From a checkpoint of a small transformer trained on Wikipedia.
Architecture: rotary positions, attention and MLP in parallel, some layers without positions, hashed n-gram embeddings, learned residual scales.
Training: a variant of Muon for these matrices, 1017M tokens.
Each number is 500 + 50 x the weight over its row's rms, rounded and kept within 0 to 999. Layers, rows and columns count from 0. Numbers have three digits each. The size before them is the row's rms in percent of the matrix's.

# layer 7 MLP up, 3072x768, rms 0.0567, rows 2555-2626, columns 192-255
097:492445444410519550505455448510514467581507456503496540514501403491527544569423515333484361510540472495440498546408520510522638508452450440518473488570510464503535490452481563511532533501508450
103:520543488479604518521581469467428484565555448495549456548350535520537617454484484445472526503477462463532444461626492473455492469497540502525453544422534486490431404523451540469453526529541453
102:526426575446498425480591498487560455571504543551439415544427404370561489434528513431554563507549603596488460482546552515502467543521474530481465549474510484542505414458463486512459545542478589
102:465461410570461518459459479500566481481511570511486523517514556490513526454520471601514508479493452416516503526510527462537435519528494543561507535517543471462429480445557552430481381415502385
101:439496505407527502543499480545464520553565479471492389580492526508556498484483476404541461605504528499562434476426501554536486574547497534485512571551400539520511526503437538502589553539473499
102:454486494511455468542414616533487511504446541468515433529470608521510448528501434485471471494511512542449500524581460460495523394618440434524580516446514536530473434455430435528518512503505458
099:515508503499448526498463470499481538508472455474440580574511462517454573518541513359463460510531460479497382477459478447558529526473519477620530529500427516604480493583433469425517509523489556
096:511494443525483467474527502550458524466507495555601449452442465474534487466546493492659511517447536514531456496449450448550478445443418537485490497492528545545537597531432487534453546546460448
108:469423505559410512450465395452513574508498545546456472467586509498502631537558565464470604481512464455435432502513627405496449527453510445496431484510451642556555428427439483476517438572536524
097:486574507524455539589523644482497504472517556619523489546520563411457537511510552445505467569441457532418544455526472517497393548576519530486526568467490508539497434475482500474573587518526464
104:447554597493454537539516478535536557593435491459479376476410412513498497581487387447545473473558467549486553421484512487525640412443559487467499451456508514473489492483405537454614510564475416
104:516549568465522486453614533513476521414531484474558487575561501449467445536529458522493539473462515534481371565488415506506443445541527499530545534469639408576504480496498523481447510502465498
102:556542523492415475545447520490524508482505550512397604523511491469452470496542482473485503582577473517516507486555495408517549465491436443478530432532514470552412589510510434493454493507504420
098:553413558539553445448459491441442455540526475453441457492541510449529488513429460527443645560541509462525509465404504418421450622378466483480567556528466536552487484520470494510515533455521586
101:483538565515430488440460513421477557539591465461539469499548500470511532460566467575542503514475476437508540481547504449543523460598496485554483500506495550489487605465484490574498573502476493
095:514524471516560525510553486558512581487546356524467558528478452459560521515491444519520471434574564498433519480463526536488557550613536490448493522550518516443512480343445477550495496476584482
091:469450559510512492438562456596491622596421518456456511388385506551496478544402469516571521448536597522556491463497436520395514443479556515555561497426533489487496443496514520482497474502553458
104:576510485526420371477561548434531478504541461587429554537490533492535527480438412587521528518534570525472570484411446529466440452537471593523444533493474503504453482487465539479500517495554519
095:445459552512557470558573490423488483529507506475469501480423432468518616693607511496557581532517576509499495538621448540407524502517460416477476523446542529534525505513585487458482558453563514
100:437612433516476481481440493600481487447451381453518542447535447446467473600547549401534469522514488530515450517502508545517411471481511462497469512470490468527405513498623521450405578545428525
099:492490486539403509479607447550432553448536517458500481490539477518474497466420485420504460468436444583486454519563415565519496536499493537543522544549528515410483504457488502481484503517550529
102:467498496529542535471549461434459527516552462529482421521562504495504496461342474564561385467585431547422464468572430447495507456534547553508409474599515463523481464578470497475550472491526470
096:514524485523502490517498485493532502573492490495540598516498438503506529520555508557552593484420540461450569568511418532415535515487554485451512504488433485527588426480466464433471488510457551
102:568602553501432525427430561491470508537468543467514484521479455427502517439482498434487426478519555502467560413508474567538486523514567484497587425532431477576438477477513471481549561596457482
101:492534435486474453580565465490530469438483594507501497533454499496461518509471535457457590524512430475541501560461567415533503459451456457575478503487494575461481477578599441513563537418429518
100:401534516512603496515447554557557452537432463502487521483475435495444445508408411540433397562531477458494504498545560515563505619380575560498500517479480492432447550614538472535566459527601507
100:491518570507513508421522463487552531444479553616475427536487557451529564434490557503532443523535510501510437488480473522475491527477591510498510527420500461495630541416658354472533523479378522
101:593516517550537461470514486424534519487524501356439483390505542498500446508499475490523643494516455452459555414553593543548459505501617553411494494478405529572540493496402547490508487432494472
101:466575469509519469478526443441467570475509513484451428602555458501515480522578596491509449444361524451544511515542544373477477529522576444495382445477443514450383512488504516514428525436587491
098:498490565485451602561524490488510418477496550474448522512509490573486443488553458461461418407528654518505476456530496395431531531493435480496512515513569527574498512556571515560472512441477481
095:446465549541421474415548484416530531459534436480487601477489477434344574423432474549488597511461423491465467591502432529350503475493520522410486490555458517483466449545543520534440545467478497
100:486527531547548495486503385537462548507520584532593489548504537492544597569465476470448508515540554555547416508476513607530511547441532459434435465498632449489500471512535531472626539532411443
104:498517459520540451451542497556584550497441512493514483483483584515427542509510532521398484554535419450534535406483525448603529449487524578555527426513488497506548450403520451532603471545440452
097:457553514508561577509530601582544394433550446571534526477497573488529430546386668461489517520581414514503502579498500466457471472516617511545533615477507505505488466451500464615395523544542558
096:471468526484544586472431481474519470497433474438386499531502581555474457497514446512490531521429412533466466361561526504506541565512563538521517516466523598497442521440563592418530532522475469
110:512516538577526480492542536476477527547453420453546440517501489546517565474558541456441444552448518452530598508537568494497555518519480543527496478496445549584438542556556495429473520537581516
103:460586431534510494497579606504482483548463527435567501621450518552508450446529479519513573489521517507475437614476444534493497470443514555548568422524426437439546515491552569503469473469537499
101:497618427591405437511534428627490500558550553486486524499543471496523520499533540492494496523341543532456446475462458500588522491409461475464544459461507472461499459497477509455446474411396419
095:479538474446428506409470448526483515516561507496519525518425458464486579562525528558467434530534542561498569432506509521543524429577567567580412528465564441426619485498451402628516530530551453
100:537419418481454478457483587493460533476558444430433467497562551506504568513505494497550469425439559535548566543523521551417459463589460498539497481505476484426590308524503497595521452585493494
096:474533466504464437477522517451607442543552582534526517457517564475484426481505517547519449607516481461518534589496504631425447549502512488420497470487572444409417473435518473485467532524453527
099:449457485518531490422495475500498541442465556481544510498497554439484491498556429502516506466526441561428495441419512494576432462461516515498448599476470431513535496456448549519483491543444467
110:545537558472513467508442505442566450513460395507574499378424432416550473472434446481576472568519456473571524569497585490559474454506545467429455487492550402466520460521476457535442492535503454
101:474514513615499525531507428484501437474515462566440496465524484494526536496475560484473486388472510509462479417547433459528386467504430384469466544600429465449464523454461527504462502503475416
090:530541505519445558550481489524401562532425444491536486540533420439485511578506507570568471474446586563530551561530407582464431532489569475527462473607515486439483404490540488566505544503536465
099:518433448503505466548542507529639467515532536500518469514544426533459401439547612504490593527472551483509502540536500457423545506575560480440491591573440443464501439486389491505510556462498512
106:487486474548406581480428416520477424526569439412510450512481446509493457386508513486528467498352524446421524533483499549537520457411507518566451516492522514550482480597408539453460472550452460
102:505466508562502465506540534497575439499476603505505418486561486505539538563474529560517525443497566543532533461440595501548525520508513498468542478556537439469525556514502584418545515500514520
102:502390538521492523551521478507476574586476491475529403463559481474535570381421530645541533509560552492548495546482567474501422553536486453514481512520446595592505419474597378525495554461476577
106:484519405505521547429571514531435488526494494545556374552555459432500516499482421512522534434537443531453455527506537466417520516467440504411541402483463501476469468369500465477618517534535506
104:440649423527500497569474460498634513478416556560533512503437451492536506555525561506485428472489423546509426571467473466522476443523524596585465505498532524474449462530497408605556482535444517
101:482564523401497508537421442518526576415408457526533442457493396541535558381452444505510489447460409492425573507500537545532585521590536424508508439491417519505422572445555551554489525487571533
100:567417485547551467504541497563560530462451477448478489519472493498610621532509428481446633487511528485524515474495496454435548499560438562540517582496530525519568497460538535507584376525597460
099:613505516465486581510510527517509443456427385503483531561432444466419521425416558487448518477467524572449454551485485516456487523409574478541540515543529436425520478495581537429380502598496488
096:504450445593548441492427424531603630564549416525509496412471553558505462466523406453460478519509508530477433429455513585500441502458427465478574653489542488494444514541534593426500479412486509
103:509451536511441433566486514475480425491466475507554567472492456507464503515480437515541443549434464510505458495529505559606572480537473519580460542512496531553543570504460576620498447486584538
101:447468513560476498417560531569454465547471435526505434613571549479462489467484456510500532439478489580452546496490534515512560522528474502473479369574523547481509492457470446541496526480455467
096:439479459522454503459461347517500547511514540576513570542530463434551537394450461541471499508511512512528570557498527596556444503539540558506575413554471532516519421448442457529484532502571569
100:528498541410523533517444567538409395628513568470471565624556557467387513422574497473452431494504462484468516526516524552529476431452470535460511439474538496591520481569520417564550545413483441
099:512500488566512500466511584504526493384500566556531458504487422464443393610480508378459475580524477441522471477529584527554434537497488617563516500504497484470447505433460500466476604532549517
100:542507453583401601538606463551480546407431468488581500571535550418571466460461520527541494500528506566514452454479559511529536482414506501427490512461481483505575526494472502649610511565535462
101:576448503561539479509531436593500482444417569482483524509454476608492467549531528539542485475479415486497504445492540526497464467509537453494578474418540489515572497508537485539543583412446497
100:515388547466473483572504482507558454547542574512506536489490412492522525480458492455505525472541479570528490385479496499459560500415562507551471512508592512450443416473453491453491450430493555
103:529334463559501456583480441497494505501619469522454564542449581498506558470460550462562508488527520563592468555582474447505426549490411461501590493515417534441525517450456449500475449562442501
098:422538569515531487486490491487478489547604539538482477419556479582402522483439490520518464481418582435443411515365466499460477421483475425493554485503486533535502457499460453545504463532477561
103:534531351524444472487628422409465363555580542482456440479501489576488609496468561560439531457472540495530463530504541574450529425578622460493529480460484500508489496503551507474459515556511461
098:511460471514443468467385468501514364521537522384513526498453612578469449508456558535556485533489432568548585576504601442453533473415491476406512482555551431609455470560543524453483548504479547
103:529483469445453484491501469417596468555459533468456469498540403483461507498636491558558592452424492517476525504468484564497514579449549640401465457469459447570506503400469561481424523525559531
095:470429592563399514508444452471568608489452539516498475541570412622520451439536481516495504515564537464525473410579536460461494478535571483518536468458550512540552522482522533507427535456571449
097:497510461577465487517472516507586499493510366445526520529439522524553570584489440517494496541409473493450434560416540504448593569485429502593522446513506473470586530385476523588429538522461452
101:524530409592475485538447471496430480561447442495493450503523537577455460531428524423382496403566551459547493554508467484433459467495489435481522505554417559505452522454513484427609512418478532
096:543499539503455453542472479499523469522537493592486545576505572455451539479509472541463578476540446483582468637560519483425439488480559451532382513548445499483542526508488553473452519436432532
# layer 7 MLP down (transposed), 3072x768, rms 0.11, rows 2555-2625, columns 192-255
100:387524553542492529451530492552473559433512589623537561495534534489517486479452516561516450533542523529456496545503442583491580548456390591513554510456491611604572506544423522502486484483520434
102:479526565504480563468559443555491445402430447514484495538480443466461454451460432449542448504523515473549439571545538572537515510491512564471511600510436488478455546575489532444519538478598522
100:539530521409485557548498551404513487528510512594516469537593472494539499421418531397429554563493625597500429582513418489551513552609577471511532438479511522556575449529525511483523526468585425
100:535501437415483503488613573537522510551484497520469407503477604522550481433510546462505401549541531575474548461472483493419488456538431590494464567542461410532488455518557457501466469510422507
100:625583576465460592456460481419518518557587522540438452458446437505468533531434462536532511518411447585464447473634511443530490529450462470495521518434505530480482518503537488549517485584461487
098:558524528621546482513423465587480472476511474501529573580522499421460575530511483555465499502562539495512505519517445437419539430507511489417501458509559471542466514554508478513463480415546506
098:505515496533511536520436510548519520473524526482541489567568538528523512629595572444553508601512522606445457394479514370507570571547501555547452430543599537490636513507379507490478440539571415
096:465500473475536535521541409480470477532545531558497432549537496429568443518447421509514474589545581423515469447530542510513541472568450507420503516451555503413463398536504388465535502429489493
098:551449562566410546507446490500538465524507532413459501413565489533504448506564611466441573475569527456484400466543560532611473554511508467486479500504489602479643487417437436471532392443431598
097:472499467501428550458554454526439446547479516463467503502615540477442488536508538479570434522546485509509515607468631455461456517462508455474515516486422509532513480582521520549521506505534458
103:524575529520511444488451497438535521428432534524507372409343444434462516536536478599487490532512515518528456466534494461655560386419516473490525510472502551519538506471481546483465552536526502
101:437567473520539588529510435605487461323553582571503504528425519571480500469500454532490496551488473485539542512416418426527459470451556527499502504528521554503537522537486500561410527550542432
097:460438472455526516439523472479524578494533524455517466487429488418536520541441485466571466434404442534532480500496518527528447481474531529492451471510579525503494555554556524505547560504528462
103:516515545536499553515566437457438615506493533445475400507527526504575487543561488499428569387538502491549528452404491432458473516484527388495502500467515509570513411584483607520422520527509407
104:442365533564488404518573487618479457593525433519565517457482448509524545447544468470492431481542445432474483511538442490542559511489480541547434598445475601472500545509588506457454498514570476
096:531542557576503571551482506580446501446479435481511448475492374465520518485567463512453498446490621450479558490436522608579548546575509498500514536539412471537477427424514497456480467446585510
092:509580523498525542495550492579419605489466448636510512426566459523427528527436444550481458560550520488543455441472593444468529529487539437535527503487553480426532503480555472547504581554480532
100:457478543494382470556490559499504418552531522461490530453540507521453427523482515514558412530516612510511505515445518496368503535435559465485445445600565467533564513548517392495463545576567554
096:515503438442517387520399456484558566490476569442575509449533462487483428431458390468431460496459481436532360542520457429466510551544410510547458467456497530545503454527478577545523508510425512
100:454460540438551458414562506561512528528515477428467555516486536527502477498411447419537587572454486432500515469390531425556540578501458474463497472604468520456551515443543493504500560539547517
096:496522536526495522429401497430392411527550650509428477440472583442501515511537539525589482470516515488492517503414570490547556513490458494556553487424426471410426391523484475598450506488568450
102:512585427572532524469508493555520547454556518528547447490531602532493547514472479584440417428516571546490448585534452473459524484502555582509575491640474459466497473567586465527468477552475464
099:563470508420495494463610453545527480460516492529482467481583461495572623486509538587487546514506549418430526490448462567522517422489551568517563499545438493468587509523486503531474486575521557
102:497471450458454511468494491487526492469462526471500465543487466541572542411584497529432543522457609425558502501473558552488561488521530490540472452576554499527463532525465472510520446588455468
101:486474542481501536525442461514481576522457472500448474526506487498464504540522424453534614515497487436428478503507532430516588484475481425512550515473474481499503494528464551515543414512424524
104:428576506521457562496606542519503402528522477510527443538596387486435533501510551576528426501431519461505445442429505478532493481438476530523421537559480470493532530564546403493472551463512545
099:521538483526585499432562446531476499559489490475458526524489571577483509548501524571473511516532513453466461502597573486569473466411427518577554471510488484426471486453549487523466504611452525
102:392482479506489451489478470482504535584469453482484515472510482507479418601495556468431465561526506531438494417483572489465550504519521513486505461493522437611493463487410627464515457438489437
099:497478476565527613556549544513420506400465529503509390440415525516459479500497526384425472504571501539577527525519476562467459405546500495469457536572417490457543540490491507515513423544495415
098:492526472586597498447434556560489488493434519496536516454505504514516475454514468535511525487440446437608513499656561528517532507443474488479490519554545512482489406496547534551457600487547500
095:527515476458605485510566484471522529536528495457550524473492515516429497513546549559458498512469465466386575528436495600376444425482498452490541502539452554495538428456525594539561554406493523
098:484473621646523568471501509427529531347409511463484369544483461547520445635382469462541533609456527487506572463473625535535563460448529429501487506458575448437424444475503415571461470512538471
103:534487482556484529517472517579553476503510487434530467545529503551598451489480464488590401546503466500503467508494509486551502544382434607581530447494422602501511451435455587426412480526545509
098:565513555523536546551397477524490412522499506511485466480563546478616450452381533516514450473451515474508554532540561484555384565528497425439455515510539476540435496556511450538505495552523483
099:570437552508409474542384475398471461529478593466504506421530453550623519518558541527505514486539506457443439420526494472584552440481516447538485449542465564476522533513637465496524437527507449
107:507493543542464462512536490531542551533525487469519374426464574515572528499441529561481515504601486474409443452509541478475435464441427391497493425439484504521438437529545459450439524387512476
103:576407473408502565479614464447526510594554463537510577534499523491524413517484425456464546506475489409455485440408546423447448452541501473496555568585419462514485439510467406596517577488578508
101:531523474458488444440450553565467459471519480492526608611501474495537516541448470506570475439428454579564503516484472479572514500452508411474406479517458438480473480461496519598506579459552430
095:519438504496511557509430549534487547516612587469374551555393406490590532493530536456495496505621506453535456494519553508472495526553516542524511438510564493511535535445528509508484437526532549
098:581425576507528488499536504428566505441513537456566507487494554416490490617546458397548479429525563483529501483594568490518477477498424518492475540587538465460462484423618522516414429520606481
099:469457546509504496509549581505463519590519541525581523416526557548506523503578520512444438610521429445570534521498505521556560508488476500517590446563519425451505527438494613488376405540595533
098:516446484590411453511484461462577492601572504452525449479516479434522418495533519585562475512433492562523472467500436491481393540453590532575539470585412541540449507491581491440475439481532611
111:507591534535509472491492533502385364488458472435472469533410538507482483510496436502563515473474517513518513484430591446517466513482471480521425502484481475576473458454544511466492448521530477
102:503408561427457498476474529509617479491428498470460477548511552539507549473463554408444483406423580496448498539489461513546456422478509484394362487565582525514458504506448469542462446470485499
091:549503560466560526443482596525451488428482536575526447508461487413524543460535451432553437557347531468565489565507395553496530526578462503484489566573507487570449492411436357466548482547474530
101:442560530574533455413504431499537487518514426494491471507563519481459406540499453446521522472544492429568572526549506607531521509454404477501534552354423517413459526461618383572494540521477471
102:481434433615518549564465565489474587481528497499555401478457403553539501418594396434419609498449519399414490432480444421506487400407505462422398437547413566436434467541442466408468548481570400
104:552479507514444561455399524485492478595406576459566485489572456427445451512513499530435553391590568532567442448477509528460524468455506378485477540554521465558458522520555533415463485566483567
101:581469566478526460511585381501417448503499488459544516388468581535507543475486621559438496470496512501477579538520501567541531465575538494479496462510560515626445425485442431566508466499461581
108:417541493500523516511483521489486452432532499492514560501540546470549485494467441521525434465401521457500528547589537483543463397524489535463380531531478466499536471538460446496480482567459558
101:517512463508461585456470628445498520542580507458475526460482529498502512519504564520470553519558478566573465468418542425561429475571499511535460546470536443558474436486567526477548526562418508
100:590532601470511462489510575492489543510427508538423385424513474509545433427491559473486461595469519459517433529477560511478490588634513476474552499513474455549529486443369514440506487499444517
102:583422402520437552507513519482565525508513491481383567538492447573495442513472455594508502481497416509328496520580489542450462501573456471549557475489530474450515515556420497507456439470526414
102:514554567412472575517528494419472451498548400485501532524479506576416513458473534481497538468451452538454460508498533452452474489600489514479521494527457452489539486580600523473495522526503585
095:439534438422584415479544483441459528490431494494508537427495484505435550527509481479481485506412410459450610458628486450531510522553479454457549548576430474510530441548489467436548610619541427
108:413558481516544384535580570504468477537439496519569531527502456482554542482581469481569502422477491542415505460559632494547511476583474478461477517533446481528474478451439470573512546432441508
102:650550583479508524605529457488499465483473540466537567394486435587509474523550516525551494554479534512510457471495524495630495496563548525541369487491514502523474432593457485507507474475471440
099:495401568540404531457562476453574440560498428405470514493488427504499424459562496541437515561561582496566504567540488428486590491510615464463430463399522485587467453487526562473499545444415566
101:452534530481401387460465460483520460607478587489409536509525541559433581453484594520549473493438519621413543570495526593450446518559586408457603469486490504509536525472516516463545391492511512
101:583487578577544560502517514514456547445435559536434461472430439518537468547540487509554433567606503526605532488608486499534564415542397503487563483465460413469340557509578461484528475555567532
104:475432469554433501480458431526508478508508461551475398537574542547471473523571499543441519440551526537500475517486432440456508475438528544469482541493574382399491524542453514523437524425579405
099:505522538451450455512451489607440562491469493454507517547478516512530494528461471534573477557548459478514496465503494505548564534443406553492494428495548400448489403559479545576514527470402524
102:497551464553496569491441506502527499463510453484502438497536513478504496528460484463486466547548450479404500467499440483408531565502538512495472585409457454515463546506444509635523556497629493
103:469585584493490493463564475524544482432475421539470528406455412394493516516482544556462480477478569515545429471499575508390492460496465477499487425571550501538508526530506506556418591491572510
100:601585504407510430500595480473521400527561486385548508503555515466536453501514555419562598437371497492519509532491467494442504463527490467410526512454534480462455461506546498423351503548491428
105:526483505558464457532635494470531469618535467443568472484569440524419552514460526558418557573487630448524460468480549508459557497605552521513437433590442508477516426527486480509440576594471517
100:578507512517533453470416526479512424463492505441564456501427660469409530547512465481490565549459512626480445528620509479574482453386520474446560466513424513651527507544482522421542425539489502
103:512421471491534447518538477521506582470510578492519483510564447508589504468498412532573578455474508480546592540526562533459421580407485454489544395557489514531533460482518552539498516527496489
099:405459482570449558580526561383442472451533458548484525553477463501575532514469462523525539546434485543529459534569392495556603560596507521528455542445443494490525408521487475526554500475492557
104:495520513565547519463548441476494506537518558509433437529387497545468469503500448493529466515484446555507506514462497526478567449616482517544423401512460504452531483473542486481550534522531509
099:549449467432466491440547479485505435502519435537464488458533517556436387531442538489468484508541567526502484544470497539474381468559544555501451397415490526594539486573510476542384600521442560
# layer 7 MLP gate, 3072x768, rms 0.0543, rows 2556-2626, columns 192-255
102:568468568460462475461454434484510544481578587612538487485501569536512501573575458428527551545486499480562509468596466530452466573523506493580544457528520498545406531585547480565493561407519430
100:516461455479509452464447501527528491520552443534476537437447475473504480555419434489485567478449574482458488541468550521490520482444516513552612513605540414541433397661577445599439473401537501
100:458540421517508427496541466518523475450487490507405488416503486543487494484549547548516447422482435573604543457522520446564474444485527432513433504505424585567541501522519500462571466503591484
097:494485343534510542514516493421486447503496475596533419458428540474457530486498478526494488505519484529528478556471507444525533515539557463517486426562380448501494511444520589583440559536599500
102:412511522453469529503491468515461559602456523483414486486515498540495405481553483467444442518485516460523500601541543499545518471474541437579511517569424456507535523531486550488491525478518515
100:519556438495458552516536509608509493579486531516560489527502528534504540485463534455449510500459520395558508432549534446488624633524549560568436441531490541425519538523549433469383424397528496
097:439516456401559610548496578536549544538451394515428479447537584440523392535482542604537477444518564405536504533489548398491604527546513442476505499529423356484468486466482516468478513566404501
109:492483455464462522427460471482433481499460463561467457436528514473583508489563561505459566473478502502481438566478540454503496530497499628515426449546491575509550531541459585586472427547496522
099:504447498410507501425473474513476590588533536478542544480529437483424404564488514388541477511581519500591467496533496475476468375555486581480479508544424506467521573468468598515559491577528450
102:474404518499595494416604442538481511508554555522470601514575453546484558553624466478519546478507510417493558516511476477490410531500519523494480503462517478499488481563534498547539445497576504
101:535495504453473433521593519426466563522553524448564493610421498530476527544459494536502476398406423524506431544431481453454433448489490619458521547560621536472431557438489477539545459486516430
101:534478523567444396485574500483514525534576507489452476424507476499489502455503475540433419525498453520507443511510458453519454617504597525559367572507476466461527463517454425551387502493510408
100:571459535573439506542575474437487596475547451568536534523544455597454489475532490522439507442510479446544551504493478521483459568500507537447467484604500510555504561494566473501480454482546516
099:514514474476538450430510506454531487565457547454591453459521497554420572499527471406435486453543463477541495531535493589475532496553512448497437562487493453556430506492515545484530540555499513
100:459485538518532455490513575440535540454517476572520517457498463497485520498621522403477558555473530496509507517542432526452497595522518439456613536451452440475501461478450504601502498429517502
094:524445518452524496509377462531531537494480455466562425534446449526504479437502458455516456565463586450474462545533426502535536462507444572526613550415498436549489439543582550556470499421513408
104:397473515505433510482472539579436537567519479492483485557531513510394541508505469490424528447550553566568570494530534558503477598567455535482475525426520576527538488454550482471410447487421485
097:430492542503452464483487512627553583445536461607504462466455541434606475581538441415498462560601484455457548505552485514551469466484476538521453442478488583499535525521457506539512449503442442
095:499480439529450516451543489523442584548488527543521506547493556496541574530574542483508514499491607491572402520469436472527572508495476457525502455555483523580478532513393452450473482617452478
099:462523512473459577485532572517493398461473451538496553536451555463557487488551452505469563604411554562516489470370449572526519507548562566481566495494492520503553546569460525542595538524517455
104:397406564609441600485475501485512419539426427473571529373439467570575447545489465413475573548421478485530547514448537507581443600429491412460514516508486545435518500527498521431448499529450566
100:491548438455577498445452506556467504522541575401539563484496509549571468534383541509582478512511496491549408490466424486443557469442440549472419604482526573487473482436419532494468452551498461
098:519564546455470467536498510570531501490487518558540570481468557480477453504436487488474561546513475528519447451508420482489457410486512525442491469476556500551546576565392524545534548471483574
102:542513470540419453459486538476491534644511475526406565518492537451485470461483527552529537546458434476486405465518517501534510497476524534474470446507591498558541518499591573522492624448570493
101:480521571472441548419592517472484458596517508470588459528413502359454576491405518515431480531560467461541528484484487484486473471477578484529494525495484523561482539545523409582485565454548475
101:558467469420428521586476624535537572472429490509515386485384476523512479423507512539438537512444421554585494579522498511445463472583526523460514533452466491533413425516430532474535516492445443
099:423401419493508478463525470496427488546440446474486573577408541526472417509446540431446445505494469564530432490539523568542558476597446407504461474596528518497446474487481500430387544549593427
097:456356466484661579531535497418465448449515498429478408402526555538499487541537504563551551483497501503419463489583451535579421519536524396547460540476495530537524563510485569484546474519505540
103:536437430494386481463605531458583558540497475490537586499548455588473519562386534517555468538553487466537481446378457515498535426504602521463446491588478561514486434397552509469475490467525436
103:515509537560449447467567597500486509451513424506531592485429542466473561595479617470454485510462405501484442569462463523430421500426464525502551531493465587445464431543477620589506521542444502
099:519482493412445422542519489468457466522414517578485431461486503508484534497474457544523540520512550579476474410589505533446583623578440520564535461511368491407499448501499452549546487560526464
097:453511418515599466471499500542594537544501507615574440455522495434552509444530536459551530516518571501527569485473451562527443487494507445508487476444535469597474518405470514519527568502488408
098:453457384517425472574547460482387586492396511483497503446480506436427519567542510546478465548550434475555414528469401517438491454463471442566529472547503475410488485496475450534514553498645514
101:509459560551443575532419444544490570483453502524501502442506481468457577488497318524520457548540427559478457453461433473418555507458425463516513521509463558436638448489549546550532446477461582
110:541425481440473546491528478423484501522370530405482563441482521661454507476468463513513428573498546553525515530531505542473538486566561506508436535597478480449435392480489498593414400436516438
099:419461502409527431520497522411615522537495452400511585455488411586520473516534415561584499542578502449485461593511494438526540543494474503543577471509472520581530495475511562470510545574537464
103:528522469531532498545440467509446499491474493545399599479491483522574439524493446560617474479427418539493516370575463510548572528441490531460481491477582541557554501486485463475460479385500520
097:496460612489467466531521542427477550404574465453504451407569519519547513471584503469515574412489489547435503494450476553448654439562535462562483479527464520461528380437413558483575458484504524
098:442453504506518539470465478531507458532470429486485420526473458527475406555473499432503509494468470492601542547501526507451480502514552461473530527562489515557447413490514471487424554485466517
100:494554423504418470563540567501500534513469423549515461492474557505583431475530518456544550547422562478462531476470621435443482495474509513476498502516556578431415528442527496445561450502490569
102:587571572485559469532425540459462491508509415423551480537505530510495457450480490515420432515511479416511458468404500465548500518463484529534526557469545374491453555541459544474587476504498500
114:581502582462502549458482527470504444527449513481507483488483490431488506510451455432524501421497549451562507572527583460538526516502533509422451464502515468417511467489484456443553437501531477
100:512475473459529566442463430483461568446504569530467583452491446473516425532546452526506631557409449482542499514508535565461505474474451516488414460492436491486504596416488528550516458554500530
094:447478489519523627556486410459463556574487413417520495466532393559432571429492536571408563465558435455533430502495510481532491521498499576468544420486444553412499480523533583512563528547604421
098:401605527456430598456481485488515410544513446526568525536421402543507463499471551536488479508478574461558551504607479515483561460417551470484460461502483542488529499545394535506537508467565492
101:470455375526497483469522544502411485541501463494478518443442598509526506434481464454573505479475499597493539368491532430583396539527511533514523518486441556546474589501489500467499504454582603
102:381516505509525565541540374487558571478462424483528419548455489488465448508501526505434400413496552508486443559512563464511539475473489454508552467460415526551465438501527505592555490510576414
100:498493526436560446485536417474418426438491427563470480508498504463466438465479518487487452460459442504584480575507508430577499551543412515471587481511572480517574505458578546543480512619437458
104:453481511551457498465518479503563491427497526393479507473533471683400542460519544496514475532472573479513554520545456553540483511524494489590516575629492611357563514502490448411412552620547502
105:491527428508457522551526463524516479537474471466471442513530430463586560505454497438522475552451474524453539601579492525609451517493498489520442534543490516478529581450475581520508433429426377
099:518552519489589520491555417499370495504539504529552611534517465607539513467431572497484492490565460472420426502449516492537411607486541478560586502536524473566541459495545517488497481478476507
100:543475478545422427446522575425510560457470518465588493596658542526437551447514431592552460556434513392567485452492594485403457478484459589476530425446468522442483508522423439534602476552492469
101:498448584469568474449525486529551562473440435509489516492482453514458495486438476493578581521449481460583571498419437488371445580523539512489577416530599525465476508457466542502531486569517551
099:516494552497503511476570590481621424520474632423510461511566526541481565485437499546484530468490539496471541509509473485444536523495569559500468443488507596563453496540461464453523471447582377
086:529401415528412478485374401527461426436525555488530472556496521562442486535475541572550442480482462469469526472583428559498428542492518545474530507513533578456527511601489459512550476542510415
100:484533485495406502460439469516614468551431556499482575558600503534506517544527521522429455446531392523526511518547527462537463434461540519445524595525480502454455424607426524517543420447529466
100:532558611550511483536510471555412472548501516481488504464571658513470569489482542496500444528495533479431492532517542473556456508496465477408476370446527461424441545493480539365463553495590539
095:427446496544506485427593612526549487487394444474537482517561446457536440492527492382467492637530573561485551487441465492442536455566517511534447479454509524537546499513458556476527591614520545
102:489465435529521560473535577506543510480437520460557444495529542446475438530520485419548474539526498415542450526454563461560371462501461616423570539481418514421458580564440533540600502565505494
101:444485518513435548402515448509506612561561461376567466553434521602482566545468562452530504490484559521507523450515537447534431522426520459527434518530522479548524514441523492491623577488478505
102:532342532435513487450513473428406390468438494430479404480471470487424457500509566549563398493571589495596399487480552487572549532586584433544559487545530470511500528526517598574560486534446432
099:375463530493496489455487575424500530538503533436560551517533449500428540547423481500454642494386518580534469486580542443639555484441553479518504531516480555515467494480499527511500550521573535
097:555573536526519528553579491540507487531472448517452478513479504417491493403478460443509453517545447538515518523495432486466539442486443401583403450567477477509494405473527489493460560446478483
101:515536493562448576495573517613500568564563524553478453437486495542421449517432432489475519529456504526460444485482526535533510514488573528498461507544445487622524595446459555577542458391575485
100:457478489511544508339526538558443635460523491604578449519479493543452587537515492656519472498584566501483520523491512366487450437529494600559493523478479458516416504567452549529479481466488503
101:475439578499519478421594412535482410522497482582523550520434578483537534509565408379497481513484449454493481461454571430526415441438508517435473482540477506573492531493533423514597448459470455
105:520620492569504479435478547521482542604469455578515478519518559524561556505483401483527538441466448437523508392452509522511500582524511551457540427451505536530494538400468523609482512521530501
096:462490521507469546437540541500453376456558490513527538518439555493450553559514540485486545541496523485459535564507541564466388468494468564583433563603502426514541454493434481537503452534456495
098:498382495466503441498503582495560480522526451537437415509461467442549523573596529510516568584464531541420440424529581605440579562482522543466405541469494528385521466467453437476505571479431411
101:409562591513517488569588516476566533559531507502537478479474450553481464488523467541437500415492513545430507540518508554447551569496532507518545494454508514438482479523483455496477513540471507
097:470507460412422526503602513471461411506544555421511542522482419514569524424507477500544527492502569486429494425528520560571532557471591549455472530624540522527480519586497479580502513535520487